config = dict(
    num_key_value_heads=4,
    intermediate_size=1024,
    positions='learned+rope',
    rope_theta=1020.0,
    rope_fraction=0.5,
    attn_scale=0.125,
    bias='none',
    init='uniform',
    learning_rate=0.0066,
    max_steps=8759,
)
Each number is 128 + 32 x the weight over its row's rms, rounded and kept within 0 to 255. Layers, rows and columns count from 0. Numbers have three digits each. The size before them is the row's rms in percent of the matrix's.

# up: layer 5 MLP up, 1024x256, rms 0.145, rows 887-953, columns 192-255
# down: layer 5 MLP down (transposed), 1024x256, rms 0.0673, rows 887-953, columns 192-255
# gate: layer 5 MLP gate, 1024x256, rms 0.145, rows 888-953, columns 192-255
up887 099:128125129129114129076113086133067062120150110142118116119085105099071107097100068151084168121171133125161109107152142120142168147171119099145125116132083129079213128145159100200091077118156116
down887 103:089115058149161185122131182174145098149159129149149103152156113165162084133143118121146120212089100114135160077105139089030110135137145147142148131121120068183079112061117116107106113169170124
gate888 103:103062121149088136184113098119118110088136130161151137114087156119114188059192178155108161056143137161106148137173165081099092122063165121118127128119143125129145158204173069147087117095160144
up888 094:114170121182173112103099120074094095130139113108062140148132110160092127135131152125116082114087087141158171179133120137118108135173163132066169176103163172158160090131141180163142113091141137
down888 103:124106104148158115176172149117147126152069167092091162134164104076168102157184105101133115116124162143132080136153110189132066111146068125099187115096172142113103132163081138090194127101118120
gate889 102:158095124156080190118110081161159109146163137151134111084078113101131113163093175055114131156089074124119101083151082203137101104102137132102147146166155146143115109085070112093143171120154167
up889 097:115138167085115131104113102138140162129165114148172098146105161106115139131156143163130105142107111104166165066098128198150128089109121162173080057119139078145169187133131118175119172072088135
down889 098:114137149041209096125135133173099118075162174081175146122165083150134126142129126152185092115128113155133121120186094100089128164114137175110160112103114067135166138144124154174103134147136152
gate890 100:056084173138156141116155132075101102131080093105103086171083124153122112202178141125082127099092143154119118136101145138157126177120135158178090143090127147116168187123150133131169116182110126
up890 096:124087164112088078183088099094171102134098100169123127176106115154113152121111130150121117153175145093124074104085114068155107097136117102102121104156102147071131148132089068098084168169134126
down890 098:133119128085116165108117120159098134145179140085116108076126175091117064154169119131132148131160120138247113080204161103107074111114110108117087101149084138145123130116097192163094130101201106
gate891 094:040128124121132174146189123131123114153114131134168124175073113112128108161109165159100132096188170123099125119091171171118087182169099128095169163153148148155119144114131115136042147148162164
up891 097:117113058137125164127094160123124141117147145156065129140144180084170142153162092106099107133113109108104111095150111154114124179121160118139121134139128076150162089156130121143096205123097105
down891 095:188120111173114146099200101149178118106162097196176119120115121162107134089097083192121107139167138102151111180128120233102128165088167131103113082120083151110164162173090103188115162130108133
gate892 102:166108145110116125168071111177083171103116137130158144166197086064105133086078136120124064174143102167163134097157148101100129146150129114223125091151133126084125115136127141146176182142128131
up892 102:121131158105092143090153116128200115147136181161101163115149129087119123097113204074131119118107138134176135172129129117145168178123134127125054140125144171113137075078145109063178099131146135
down892 098:105122134098113162222064180140187038073102141096142146161130156067149090068125151156137115135180136140117103145092127088168133114130099128084127085177087070098161100153154127163113096144145128
gate893 102:061148036155110140140111144055151088118128082168182121130128126163160102133112122150155110101118152184185128044129062156103135130174162129139084171165115083130164138116073166120103148126176132
up893 099:078059121108130113120154101141096166148166076112183044111146171083125088182184096150099162206146103120162158080107041109100092105155160176051109119118145104164098147144087113117100132161154104
down893 098:104124111187129108168111168151147088112049145096157115061130194126094177100148111082118132148108135117121137107155108120121132066102131128171118177151126169059110142152112147119119108097102172
gate894 099:116083101142176106123081122140111091144128121100133162154128115110092167066106142142112090121095124128180148161172201102123077176158134124184175108128127054115196168131064113112158172059124149
up894 097:141075089120134116171110141124126108162111085128048125134170079128152163112158096055123163130176149094199136153139114102126083145106124103062143116178075155080115148162118114142155137112127185
down894 100:077126090193117084090118116120104117110161138149091112168108155121150147113164045086142112111120103185121171145132158098135156155132159097088136124158135095093134179133133128128127103109147106
gate895 093:156153187072140132101113173090178146107090105098131143171135156102115129100150163182123170157139061161146117112142132147165092092027130104116124089101121124125139249152112149242126152144110159
up895 094:139128118113138092123148136115157138088150113189106104141119149120143078081077104202171131117119055198095123108106113128106112100065117109042130167104167146122108133135125111187111184159114118
down895 095:126155149152093125143141061113051158158095127095130119171125136140128169117113052114074159120155145163130119157102154195174164117128162127166056179131133165129099173125191116111104114137123127
gate896 098:166129095055144175173116195116164131154133176165085115069201140104139114087185142150155140125104114051091106143067091083105200133130124164170122145101076167150137129174118143104161147117120091
up896 096:115097127132147060141150161077143132190128075146079183076122085119146102061156105148091097177125096117138141121123146106121177187135118137165158127098104138157127114180094137105130146135114103
down896 096:101124126102124056106186136154142154089140106104205168133115163169138157096084182116201127095098143090134084086170166094093114179078092123129182152133157111146146115180177114160159155125097105
gate897 101:070064070105118155146097130132111175126097108136098167140118104082143122089188142150102153159130122071113187076119115119175161131086208131167148129206137141155141106151074097141124137118146163
up897 097:113112125171117175075130102116114159136091139169170174095165114142117110149125181095147165099115158084187162130120142149150088097064143156179162125116132136117099105138114137121052098161122128
down897 100:141112048124119159076171084150150160181168146088123171114108149107124104130122128077109126118103111074074133122142092112147075140119161132155120102105117034174077142143098104099132101137142167
gate898 093:127076121122132136112157128177079111156101129143110092095091108153085166084111188120114156136145104104134100141140170189104122094112129139072152100169110081133131116191105148198141130152131138
up898 096:097147178133192171122133079146160123193140109137123115062128132167086115109102172127058113127103063173149147141085141114182111139196129159124108180156143108152161142162098157102124109138116122
down898 097:176096124097133125217141074098133166114100152125132134074124166079140112148147124148138171133134175113098128141130117142078150095132151110103103112109153126132078185102114069169153137135168146
gate899 105:108148172145140117083139127143142177113121204178132104088131097169098136165150111100138135148134160156110157136107137064158150144065158112193101098153157091162173095135176222105147121157121114
up899 101:169103116129115141163094160129154096136141109103126132154117150042154163135130103135138206125098099149126114154106090214085086135139076163128154096131103164169201171167129117171141160086158170
down899 104:105130132123135197119090148088148152135043066145097117120094134156154138138102126176131152170140116126127168162143131155153174161135181131090112107139112069071083126148136118108075172138154151
gate900 103:164162111102091187107125126112201174069135141133116073150151157167146125133144119144151139108168138146091068183141071123129134174104174078149147155079136154116113145105077146133120139097135091
up900 100:131142103096090134137148070079128178142095160154110143148133153131128073114104115131089058122102055157098122172117115163172114186079129099098110114144158131142173096127136154110161111069172100
down900 103:100157095144205153152099132067205126090105172137113073159173179098106128161077155100096129118147097038137101102096070123132170157060196110101116087131154153151120165187122154147131152138132090
gate901 091:157103067156132163114102106096133060096099142127112153153058138125106121121075145153141083167211181086108114115166107144137111146140162103143105129134146128106161135139097126184112061141135159
up901 095:086163091110165113125096182140099103078124102166066129088122165122128184144240152117122171124094101137158083103080145111123099108161112155155097120164106128106113088141148144133157163095093135
down901 101:148110122117121173126150176111243112083088145167152097157119095118140143170136151137081136112122100127112166140125113139125155099121132115122176098146112075191135126045151096168144164127148165
gate902 095:118136089147093156161136090104121113098138117114132169057131145106162138097093186103174194186124090099174147083158112107148187133152120109109131097135111110125140146088184110133153146118088185
up902 099:088144140167152115106131149145150128121153131135140149134204159092089162105079221056087169081151103093110138132136157136133105132151100104168059153058183113158196121132162180093132149115112141
down902 101:144159106089097159098090127120076153153159178169088113148150114106135089144169058130119130159158092125181137227105148110129139125161096174061157114079078123162061109152126082179086144139165129
gate903 101:150162198143130100046136073089107088105089179131201132166125106118128146111165133129122089116113128112130147159109180174132139110129164145102116154101167147174135118084111156090136175145178125
up903 104:201092130097122156207111136158123144110110139141132109124150149120113068195133116103163129120143141119161165093128127113137112148172086107131135094194151132171077117114119136139124104096105094
down903 109:139102079162159100141132092131099150043083162106131111160108093129133123071158119138123137134123119131126159122090082151137156143137127134136116171149100085105203132170157148130092100114099120
gate904 093:080073161099045159131110145129111131140149167096131124169158060104147144119152105100138109119136053118129111163084115184139042144153149157120106154118096116159102113105148144132132083115138106
up904 092:131101144152151038188118114110089135117132152137117072129144097145187159141128161124105124124087109094195171122180142174151205124069074159154119195146153145129143102131110194154063198106119146
down904 094:130084093148116158131133091075144038079113141125188147173112151120128142157110074140128149105121093164186112150157157137157184121157086089126163151114095145081099152105149124212140145142122198
gate905 102:128169186180116133163158156146187119133061134152091064175076118119176146123113186114096146104133096099135114128082105150111145114113141114177109098159165063101134142113114160111208088213129126
up905 105:105094104135134188072083112136151177152151121132210137101091091118150114087128154104150170146091128105084162115123169107135113141108132109124183160116125100117109092176140109099101067130118121
down905 105:128101083114166173112166093161101150106110162141098145089111140037118171199099106143135098160108123118153158123141154191101129104177128119168167114133095108156144150105129102140111145154140079
gate906 106:139193161195161148137120140163144150132146116147079112134135120133074096133097118112103149119154083093078086101127071140099125121131113110090111074103143146066154173143124131167103081068078183
up906 099:159130074096142108133100136178073157137088153121151126156161109107153101079155154155140168150149117084074134125147153116133137105156159119107102123150143176210117119159099130130081103101151148
down906 100:126177087164144085089082099197103103125170087165100117205113117123149114160068152153141130189157132128170086134100118102183134122175121133106125142096143170146099084089119124092151141169129135
gate907 103:109096088124130114117096160103149064083128139088077114120140142127114120067146128134168198039077145144136081160133139120160088176119128153173096117112138111066109090153077126105121135139117102
up907 096:088125144160143155130106137106184133128079132084137169134084133094131148172088090160132076150106121129146127109095132127137108124146074178104091125138184099184137111112143088109149153076131118
down907 100:126179146120129192120084148149144146131163155158144105069119134082105144100174150175107138179077058179134055119148129119125138079141111136165150115156184093074153139096153102125137090138136092
gate908 095:157109161073144127129078143142063166129165169114128109100093119175133108092086124088076112174153150139113105131115169139125087133162148160133096121158088117114057154072165161124091118102097148
up908 093:181121104104096161098143172140095135113097110128165091121136129142084181159111121120188166096141147105124074158129122130124140182106089134136077132146179108130085189116083151149123134179066182
down908 096:133129124125072141094111127178067065088185113189144109148101112165133122133130071073127183077123153136147135111114177119166104116064147112156095122116084086180165157115137095171130160163105086
gate909 093:133096134113177145149160103114116174136068150070136124090150156083071139097147120096164081199104138120125195134068122076129145151118140131146143129123149113182143138177138196123132146129122092
up909 097:136125093147111125120063054194133105133112130150129137151164065105119155127135096156117156063166106131125113129141128179098082122080155153063055150212143195114092132111191080136117071164163177
down909 100:104151099143066081118077115129131082095109129119095127109135148134121161092117138132103131185152132178163054088060136132110185148150109085100145109133156090084129087176127143168122127144165102
gate910 089:100108129101131112145108087126115107167120140126086183128115115127172127113185165159111137114128169064093146166095147129138109198147158182110130143094107114138093102138112174154212099167091106
up910 097:141130104115161097145137118082128192166094116153052067148113154093173078187128210154146125140130098106131104116078149118101104212177085142159104165058144179163140111101112141147174153127096108
down910 098:041109168088149110079096108112142112098127115112201147134154101204124133127067107144107173150135153110150107079120133137135129106110109085086113177106149115103187117165059138132094121151115127
gate911 099:136139133121126105119134149137103131148154059183183133164134142098153101076071121142063140097133114131107094112106105143191161129187127071103162142155130134158101080102129152104093088114106099
up911 101:142164090101118159119181123161188114103123128124160109083163093089115159106127112131150117150100095117152186158164105118101142145118097158188172151132128163177169097124163072150129163101108192
down911 099:110187149169123107125146076159127145112113151068205092131149097109172120188159111134115149114079071133152199149116075102122109085141125131155030123093089153086128114095123162137117159166143110
gate912 095:087193120169131140136182184068134141162110162136145175143144115152163120107194203150137093072120151083167122094111077141167117176199164134107128079119119114183141092096075127165133103087148054
up912 099:169107129138159078114119197183068134134095096133128151143111161109084101097131131098133078186095084097091143118095139123170131090189108080178115154154122155101088108138155146170119151156180121
down912 096:161095115150123090116144139105132058129139109177051057026109094130201099137125106147138125131106096110117120136126194121117156149144141128102157184118084116143086133142104118114086088120144104
gate913 097:162112092119094144183084133145110104114212089115187162133149207179085106129119106158142120085065123137186136131122154116120145085155142130134124114097170147098188094080133078068129133087140147
up913 099:163101069142163185178093072115155120130192174109118058086118136093123147132173127119179125124113145051149153174147203036124136147174127130149168074180094107085118100057104132123093126117156110
down913 098:125108152141153205159179142128101111176156136115190174081122135167130113089136084115146068144131167089101122100143100122131128172142105114183168139161080144117049105220149141154191092137148107
gate914 104:158107144169122093149176128108169141173113055167091143100176213144143146108137066091068163086109136101119099144108161142176144116153139091132081174121093194130150063142128137105150134145146163
up914 099:130087115200077104112171110142133139102080172145107098098171145139118083106160157156093095176090138157114161095111123082108160160072103139155126133163076158183164147124117162190081131095168126
down914 102:133129128141195113110116163183166137094156124116104138176102055114121156131084136165088101112153108099199137109137154138110153108132119077095133132128123120133081181094134138081162114138157135
gate915 101:173132085136120162147077148156057134116139151173119117104199184145168111149130197154145097092134161215178167080168109112116151121135129109070158137125111085082119089150174097143143115104106125
up915 108:152126168121096144104163107112097135102122152181158156182150108176148101077154138131140151165163076059085074072111176068122129200089140116173135146104106184083154127103106123139153103099179109
down915 101:159170185125188118138149116162163143131122076134112114201130105112048160183114193160074056142096142106133136095133124135134138134084092079082118140169149158157161090122152083101086156111098137
gate916 105:133123144139133120118127196143185161153200125070106156111162120137175110089146102111119111143148162146134077110157079131179145208128134133088093137145093072218136136098117127100137108080152096
up916 102:159091133098141195105189150138185110123128101102133089109152100146103175076140075176152135131180098111095153122162132154109096136112113166095121115122093141119133152056174131135132144093141110
down916 101:101166089072103108117124102159114148179151172167185132170153088133135112114101115112141067181143106153160158141160196087154169112140091126128174160111079130151113151132072160122124151131144170
gate917 102:182152125118181127119128094077094130068138175151142138123137149095100101081117108126066112128134124120077123132156192203092150100118177132131057167110131065147085128168140129145180105104143107
up917 105:108099126083108184142131119125085150081131078147105136063111157066220142100116118104158074133183163127156112133124126151113134183111151092105157167149165155102113193100103117157135143036196184
down917 101:169211125127113109131176161063118080161121161100143067146122106129068096115088068118116117116064129147150108157165148057194112112144190172127105122114122102111116138193147124114109139109071166
gate918 102:146104144133134122143120156153131116141088142127168137112146101118169116142112119084142093122109107114130054143119115089139137105119141129095132183079096128117132113129171148104090130097192159
up918 099:081101080134129164138119083140110064142101192160150211147164101085174096164102132093176143183103125128111116075107126138121089160087108137096128194132077073079091115089165094169118091190136109
down918 100:146208050178137179119126118134091125136155100145128157150149095113085156151152077157102078124167172155094154161106174138167082136156120106149140137093167105123125129170056167116117110109190110
gate919 102:111122147132080129102146146129122112158138097157155104173086107103127134128128177144198135139093088083123163114112079151054113126174153084176113150117154190087130087177202132131126123179200085
up919 104:134146120157119105069123154128056137146085116175160054092185123112156112123102116149162116131142147159161184131059112154118090147170099117129106100109111122109112079130115094172162138119126090
down919 103:090124178126102122163121120199133093175103103091143156143112142194076133106087148108201126133090160137142135101095105092138074122164129077181139148110205169127141118130104102193126158120148100
gate920 097:161110127059138146126168163089142126118106118118158131106123118110102158118156165127160105172085088171169110126121167120178098081094097130169173126167170174143103089147161143116108066112173138
up920 097:133125164112093130138112148147085165074100141127128185138106125120141134104068100187180151125123153096205109105152161107147105070110083072192140094160131120172140123153103139067143071093189155
down920 096:078161102077134171138128191057214113096161168139110141083145107134100145043082139158126111164091121223134102158123119139125145138152077162131136124075148177120136152128089130158119112081123159
gate921 106:107091153080086118179125049173108134124169164188138124165117145120050118075128107121104163133153137082162111153145098115082168154130069143165112153132100109136125162155096117177155172148169141
up921 106:139136098126141075154135070119158141194142142107133121099129157085150111181121096156124076204106120132168162111161171165172116113138176164134095089128095207056100097123138115194143081142105137
down921 102:137163182052160117116123061146130153108117123129087099123119122116109098162133115107185201166140142103154119183121193158157115077140124116162128147125120110155148113076143192165087146145098160
gate922 102:129107152085166161120112134150066106152134132099119090102130138065165116134160169107093138127145168109123090132114123111124159175129094141126096111108154144149155073091144097139088132116114183
up922 097:126161130131093177103224172050134145076090139119102113126067108151179055172114138162108183143094087160096123151093147129109095152148153115188160138183151126067139115100120165156151153113105114
down922 100:128187168089099086065134195058114165121100100117164105118140101122138122099087146149114095157132129208105163132156114134165129060154116151104142092110109200049092149141120125106162080110177135
gate923 093:117128115118152119089159079128088141202145137091156083096119134112159143122149169126188163080102099123155110135074136116201080061142064157096092130089150209149126124123058122122101114146078185
up923 093:111125148115102149108115202140137056130112172147094150142095131145124128171177197119067099101139134103171201158067121115117114112168129138154104142156118112121117134114186101113141116142200160
down923 098:120150124129085120228159102152124185128161111137111143055112102115170114103116131122066085116177184115153097162170091110125134097128139129079053070138166071145146161107151125154184115153102117
gate924 098:136077085151131105110109083147094190078139136138117089147112098151156167173152164115084077149157193108111150165129117108072131076149134191034118145167107083118154112165136137100144110071103107
up924 100:083136161064160147118082104098136126187056129107091094060156134165089188148104114151114090109169114146148127083122142117098082158172119149162077127174161072116148137143196123122121116126153088
down924 101:120056103157171107141144089153051080154070134104123108151152142132137109096138139130160166136085118150101141133149101123134175164154134141114059113140186115188116159087164160168095106139115133
gate925 101:182168136076087151153096128154147111170080175101131087092116095167163109130145096092122143136103198109125077097127146136120118171143113125151112077112126137150098153205096076189152138148149142
up925 109:079134183141160078126131147059070152166074149064123123089110157139127136197116098169118127176077105070126151108137187169150078147117123128198106111117108189127059119082143102148147137152138154
down925 102:145159142126172149098129136188103119107062111113107134120149115130108108096173161116176092124165173116150070133137165092177131137125139156070160146041167130112138113143169129145101142114113138
gate926 100:160162185136151099126120130098108128146121142101135138141146133127140098162130107097093093140075170140081079180139164127071134138104155167109120130122127152126122057167120129114156154127115078
up926 104:144140188142085090124177124081099139119149154158097133116209127147100073167133157134096129158095092152100118137125164077158176101140121163142097082169097138080083095153143120140165050111149078
down926 101:084144171144098127142142141074093116119109093140122153079081086149119168157128108080138156205167108143109097070118188132157139136095082130165112153134132113116106110168078103112156136131164101
gate927 102:121082108147035136145154060145124111140105174051116150121090079125143161070173107112124148111117151079147103162124128162140148139088149104180143146135074176096107117152153158115158082079092135
up927 097:129162114125108154123108084090119151128172125153181122156159148152178120162125147159183089182112071136134153119077174135143121122129132123152114093101072130133119080144148122071121197095173131
down927 098:129136093157170180117158096138160132089150097116092107075154128096107115126114124060173114128109168085174092099098079128137193124131148106108123126175074138124141152128125142130136127109165101
gate928 105:105097123161119111086122154116137062175099109160176147201175134157066128127157090102085090136205126103163155131151109174074121132115138155104118173128133122125070124142120127063069148069145117
up928 099:144116129120102116116084125112117143193114108109155143101135106180104170148155119164139062138144114120132082114095138102151124138138131106139110194115127114075084112111127070075142121121123108
down928 104:079138121147088164171159116109130144093117141080107131137084095203126131112096166162158166173111180147180115171127137156083127127094128124129165087120153140115111103054139141120114093157094057
gate929 097:110134107201140120122113161107158137092147103179133131094105114124166082120169154125052071114125146131090160144094156139104089098133099124082133112157114098126139142138109145136112133181096156
up929 101:082103152104125114158169166146109128188142114136132134099169130097140155111096137109144211057123136093172140143065133111067166144140095112133145085122121140128095124162175169129122099141106150
down929 097:042138158103165153155083153136133093154132114123072145098124142116076126144145107164174133081185123098107114111164105071131115130110088145079164132083061140156118159099148105136144143153181105
gate930 094:136099138105132117125111107101144092145120089139128147135097144113093130124139150170127129140183200103113114085139069113165127136164100118141068095147101128114160086127149092146129127123153075
up930 097:162153110104094109104148093147138075116099127134186114096085092091170107158146097120128144145199176126126121131132088149113124073153160163138106144139138116088109130115139081087085184072132111
down930 098:085176141140146123124202132164130138065187105125139084175134100133078133139153158135170114128126097054097138164127126119130123132099164156117133161091155141187109129115101142104173142113140157
gate931 104:117189122109124086120112106090081168068177149178123134143194137105152127145189184153130133093206144174146145115161112099107197139138122132134175164133114121222167132132095162098141118192118210
up931 099:140125132109147159181133136124140160123152105183195115114128091102165138166130086027140086084136139130073219112142166080098094098120084154032197132120105117110165063105127107112158158114140125
down931 097:107150185158133161151130103188083139093111093136126165136095129114125117136061130104141117099124140153097134138121189114132064199159146104171166161161118144120150098110173085123150142043136097
gate932 097:137081103149096163087159129067114175159169100084127134089114148102125099139118179130117102114087145137111160071144194096125181122200170041122107104091138163151117158158092152141166131120131114
up932 103:177154098089139095138077139173156134126142158142058112154105138173150180168129099223125118086109153126132132088107139117109155148154087136064135098171180169140118111160129205146162193100057141
down932 102:174128116173135123100108107134126121165155107156183146124084124109120116171111081139112115076085145159085112129146086143172099081151115146132208097115144101186102132150136107165130149131135154
gate933 097:108126113173139139141056150145154161122135181126110074093154169064160241107143136137229123164146118131142101113101140177181093114166161076131141105159103183181096142089135097134185109128133110
up933 091:061168134045172169122122068165102146091108142146116115133147174113148074138154147094140110121102133187072113142124136108122098141110056144110114094080164123163149082139123159162098139082075096
down933 099:157144197108089094144070133139140179164156138137125054026151113115119123105146143074119167130159168089113103091136065184163121121131113172161090112112120178105129143119102111093127152133110173
gate934 099:127150201163153152130118131113144144125111084129176017107156183120114088110127131135073103109107070136105097145123106107119110142134096087111126129130107128123085140128160156132160166160086151
up934 096:127077164091189111136090123097102177140118138194126138139157142128142162150117120130091105134150154142118206131117133076085130165068158140147161201143127112093099148126171149148164129119107123
down934 096:089077080166140114130091141157160125178147098138077103167123140074099127132076114172104168151130140158122185162124119129166115141142096166096154151130167129117113122096168154126184133174130102
gate935 111:148091145117079124111136142091120068092133079093123119145143101108183106134123129152142124144122111210119138170138121131159090135133111126154111067082176106031081200155136171098103143144147161
up935 108:167136117120156059132175121045093173134153115129089119172132115105102037102092124116166115104040158149112174128161125114167152105106113127146144149184162157143126033111060093141129106131143096
down935 101:137133131147150117082135160130108091142126129102102088116158114121193109211177104052133127131092177141123170151136149135159165115155134217110129068140158132085126165131094121118170153192100048
gate936 096:161108095062082162108122130129106136096134133134147150085105166103147153176163094132124132130143082112113127098076135139092134143113099083107128130157155091133117108156160129180141188084163086
up936 100:145173147106104070154181146066177136152092128122131110128153104128203100119159126099155122152108137153098112183103112090090133083145150172124094167058088171180162132077164123087137133104091158
down936 100:144123107142116093103146160114164094105092108133092129140165139116044144133128132170075131160097096136139122111161129164137139127091122094122171105184101132138085146123126093095101131113106092
gate937 095:128060127159070156132114111129173097117182109142153065100130139118159169133104126103179173118138177150172124157140119209134164108096134067115180122055073070145145131104124145161104070157085085
up937 097:132066154134170112111132140161108136130096130101103076111092158119134122118170126142075039173091149135157128073148134036106147153125118169109133077114147137170090170157128094128186153073131150
down937 094:099160129163120094123150108090174139166125147139139128122123138098136083183214171155139084101149120149108088103136072094138120161146129137102140084137070135141117090144174079044144081149152098
gate938 102:167118101143149120139120141097159143133201094118105093152154107197135113142099107150112122103140127151132176081132099065126114077148160102102111130113134170135113100124167102135153194173120128
up938 109:115143154162140180137160149143118135114095126141130094101111073140151158169110095110099159149072123138154124071093149180117141090174106160147113100124115105088164177120153117086142141119139022
down938 100:097133095107145112103147114106194161164132091094112108172145138162112163156140098124101141146043194109158150138111155146146080148153132144145081163107182134133105108112146113159103189141072088
gate939 100:147139126086118119114106119130100163117141164115152074118172195116131099157122129138099045083151102160116056096174132143170165122096187165092096180116141117151185154151150148150090117148123075
up939 095:082126117135110157094094130142229153131079149143170175115125117114142132115130111079070189169091135107063157125134140192130157105109166187156103142129118157145170125056123156141113115135127144
down939 099:087070159150154193096102172109131123120086196079098109140156092143079077138106108152099195097187083116183093159132100096119131134129073122122078081093113114114092102125117157142121089210158116
gate940 102:070119174116117136163125063115110092141066129126064137067118138081111102140116129171115144104130097133088130140152135166121098031106163114178141141127173188102133143082136157145145142149131117
up940 098:140023189118206145177175140120077112079129129090088134128087120145134107190095148088123124056153165114094094150155171130137074114105172156104060089119128193111127049203135057041139155102132125
down940 098:153093169161148112101102153089139152166195095152122092094163079082198113135159125195139208104160132137133173124156095149166149071097150137154139166088106125093185120078172146149137159122132116
gate941 091:124145133100177136115109128213102154089115143136171095093142106111150129114111147055092183119221094203159105082138180130077131134139134106071138143080190091121142202126141138030109101146109101
up941 088:124120133126195119142165125104134150094171082118135106111133133161128054129103134121070112121149118178135119105129115098146151084106145172078104080106158133104169144160137191056164150110154119
down941 094:138158148172133130142089152094121162128076140149156125144157132085077135151191125098159140125129104089112176117137138139177197144151105128151191137126124122107108144158128098171106111124110128
gate942 098:140164130141104129101155144146101166170112154119116092142161149107150061137102150092065075094131122136101124127174121124131159175167082124135150086153165076162147161110084113134107115090179111
up942 098:185138127084171088070143132145083085131071171116108076118144154128112082136110150095095070185115133110112115123138134156152137159091122169189143108151133129147122134103115152136139108129113166
down942 104:152172135167153138144058123127136160192102106125118079158106149148150078077138168087080117072137118133133151180184114131095097138135116106135108090143077094170098174158122125126130207101116157
gate943 104:059127128142120090183144148176170136109093103112144142054065141134171111112145058081103166149103106142129172105143155090135133147110149068173086155106060106176204103168113169165174084129114174
up943 100:109135153089100177126140166134089121102176144140144140190124097073069185118135178158117124168111112130085094173137156106114127195164125125143118123134155149112146131135129115110120074144083087
down943 096:080137149128119110146197136103110109138153142100142097130103113164153150106079113083106069151121091129128143117142083116150184118088104165125110180159142163118151125127050173180161155176103092
gate944 101:129111072168168104116234161092165136113126114071106152082092189177177149121133089101146120144138134129085152120146119149121113124101108168089088136157106146152155152143102097135162155097088176
up944 108:137126155167131135162092069129143155121147109157121156150126112148141137104114162083146103141128127146192134133149165047121127108137140049155136173148117098189173137123167147150095194063199089
down944 102:132111111120141131139166173144101156098115120156175206160108117091122151119144111116162159088116142104076111124110138107109105093137209204098109139120074101117133126199121142158152073180140160
gate945 102:110129111092145109028146149134176147086150096118103134141130105173104133151138109093166117089120153092086153091153148162151143097113147103145143143077156124112157075165152157102216086123125101
up945 100:121170125082120075145108183042091116152105082131149099107090108195094119102089099141092082189147103121068154148134154113133068155141085140169105156121159130125164094119137124089093152069135151
down945 105:104106138128174105096107165098143124157162145044175089130105153141141138113114119141160095170133141107137046066133187196096109162059094090071084136080102151094162137127149099086152154041163130
gate946 098:116117090097093163160120122088101082141181089144176185120107153102096105130115158066155094139049099054071140107117174142135162157223080126195069164128156132123086161129113056124128101098127159
up946 099:101118099035154110079093129137124160161118144126138109189102134117089147182099098155132153147179142156160181150201108114168113059078141113107122151133043078127163110155125193133161080120086138
down946 099:173169116121091045181152128119127101118156104128147178073161154156126171123165131056180045143099101127116164145166118169135147147169116129111113098161143170114101124143174100096091103079113146
gate947 101:122123092110076107165143162205154138095196085105177109091127106068171092126114134112171131180069172175117085152144198150123147178134128121103162186084113119133141144120112096123119132086184134
up947 102:117108106056136089052091103153111112112165122134180142157129152070135081089091163113124148131168102098153179131118170138112163146108207189216132171147162146125136074142090103095138102149138134
down947 096:114096100134140148152061114105122158135129088103082181097105120112173116113143094098109107198103227151145169164161134097116088176132067156138155180149150071185151080127187155122139112108124122
gate948 099:183145138170101153107164099134081108150106097162122117141113118084096122133091169161148120161107128140052088060126069106066092134083120119150106197132042130105110173128100132147111144094201135
up948 098:154139105100110155149115124130117088170129116167141195110114127093047106121115194175113140123113151155102109074119115097132085159105153118112131122141094132156075122119144073093120127131122157
down948 103:100128102124136143090110158108154136169152137123153107115206145148181113190158105161074073150152110107092108139153118172098174085155116186120138137104137161095119139038058136156116114094133173
gate949 097:109129166091119109127135050191199090159147142121137136158140108177136117110126126097090088171130144103108106179193064112132139104159127088138113125125126141104109100145140181126085184146158129
up949 094:155134129148055139104148125111130150126177115145113133142138154153058126109127131181100150115117190140145112171112149131094174157132144138125143154109126171143196152151078081054059134117160148
down949 098:125090133169129130187145134174159121149099088173118103069152059103170095111100124127128128128161234119213113183141106172115091171156165107106094113091119145126078176106098109118140154170126143
gate950 109:170100147168127105149166118171091145152133180149084057154084085121054129150095132125088105190115072108119094108166139180077121153168142126132096155055197172152146124111103077149117069068131081
up950 104:151162179116138119118093136120113130122125189155110098103166123080139158177100129130114116074119161150177136083157115150087117095145125108168165153118176143119046110086188099155201169114083129
down950 100:153103130136092134129179144142141163088172154091138172137152103156129123108142086187104162107090086151098126183139197094119120161101137163119185137094171109165138095137060145094092093124153124
gate951 101:157135245163096095148151140099124126080152143139114118117124124180090115130194147157121140142127118121151156114071121076102162169120085099101118126149133112154133127158073165125170138143112157
up951 098:111147118113091172145152143072102149121118134150112120114112123133115159113103159126172140133092173141095163149137136096112077172129106145139085146120097102115111087129150141113163176136110139
down951 105:144110147136085098117110069155092086121119136174149090136092129159055093140111130144140160143107190145104128060169114131210137158132138150147120092140159078126052161135113088140159183120107107
gate952 102:153104147137112084118120166147103099059133167096153114132110082103126115112172104088096075165153103134112071223145122120177172136084144135152139170125132118149128127119151170141111133116130101
up952 103:143105135166130138107129134175110141087153165114077105082103169075132094126129124157112120146087151171113143134139116139172158137110129157154184129132125159180161095125167173157124108140043057
down952 100:138157121153090142127131095178202091116107120139060153150172120134116107152123147082179104124137079123133113114124075148173147156136108085135127167154126074096128157123183114081087122103136098
gate953 097:142105133154072104077161115123144147151107122081091129149128147116133183151101176084128155165148145139105076114141101143119172106132093139123109153149083072126100118114153138164142132149159191
up953 097:165105146131170137107116175138108148097122119150101124092113230110128156136182089188136106102190112111084164104111143107124136095143144113126107108105100102131147123103115176097148160109106098
down953 104:068056073111127133164098098198122106158158170175123120080143150132176132116158123134146115076118150108073138108121130131099119124129107108108133106146106076202147116115125110125105131159092141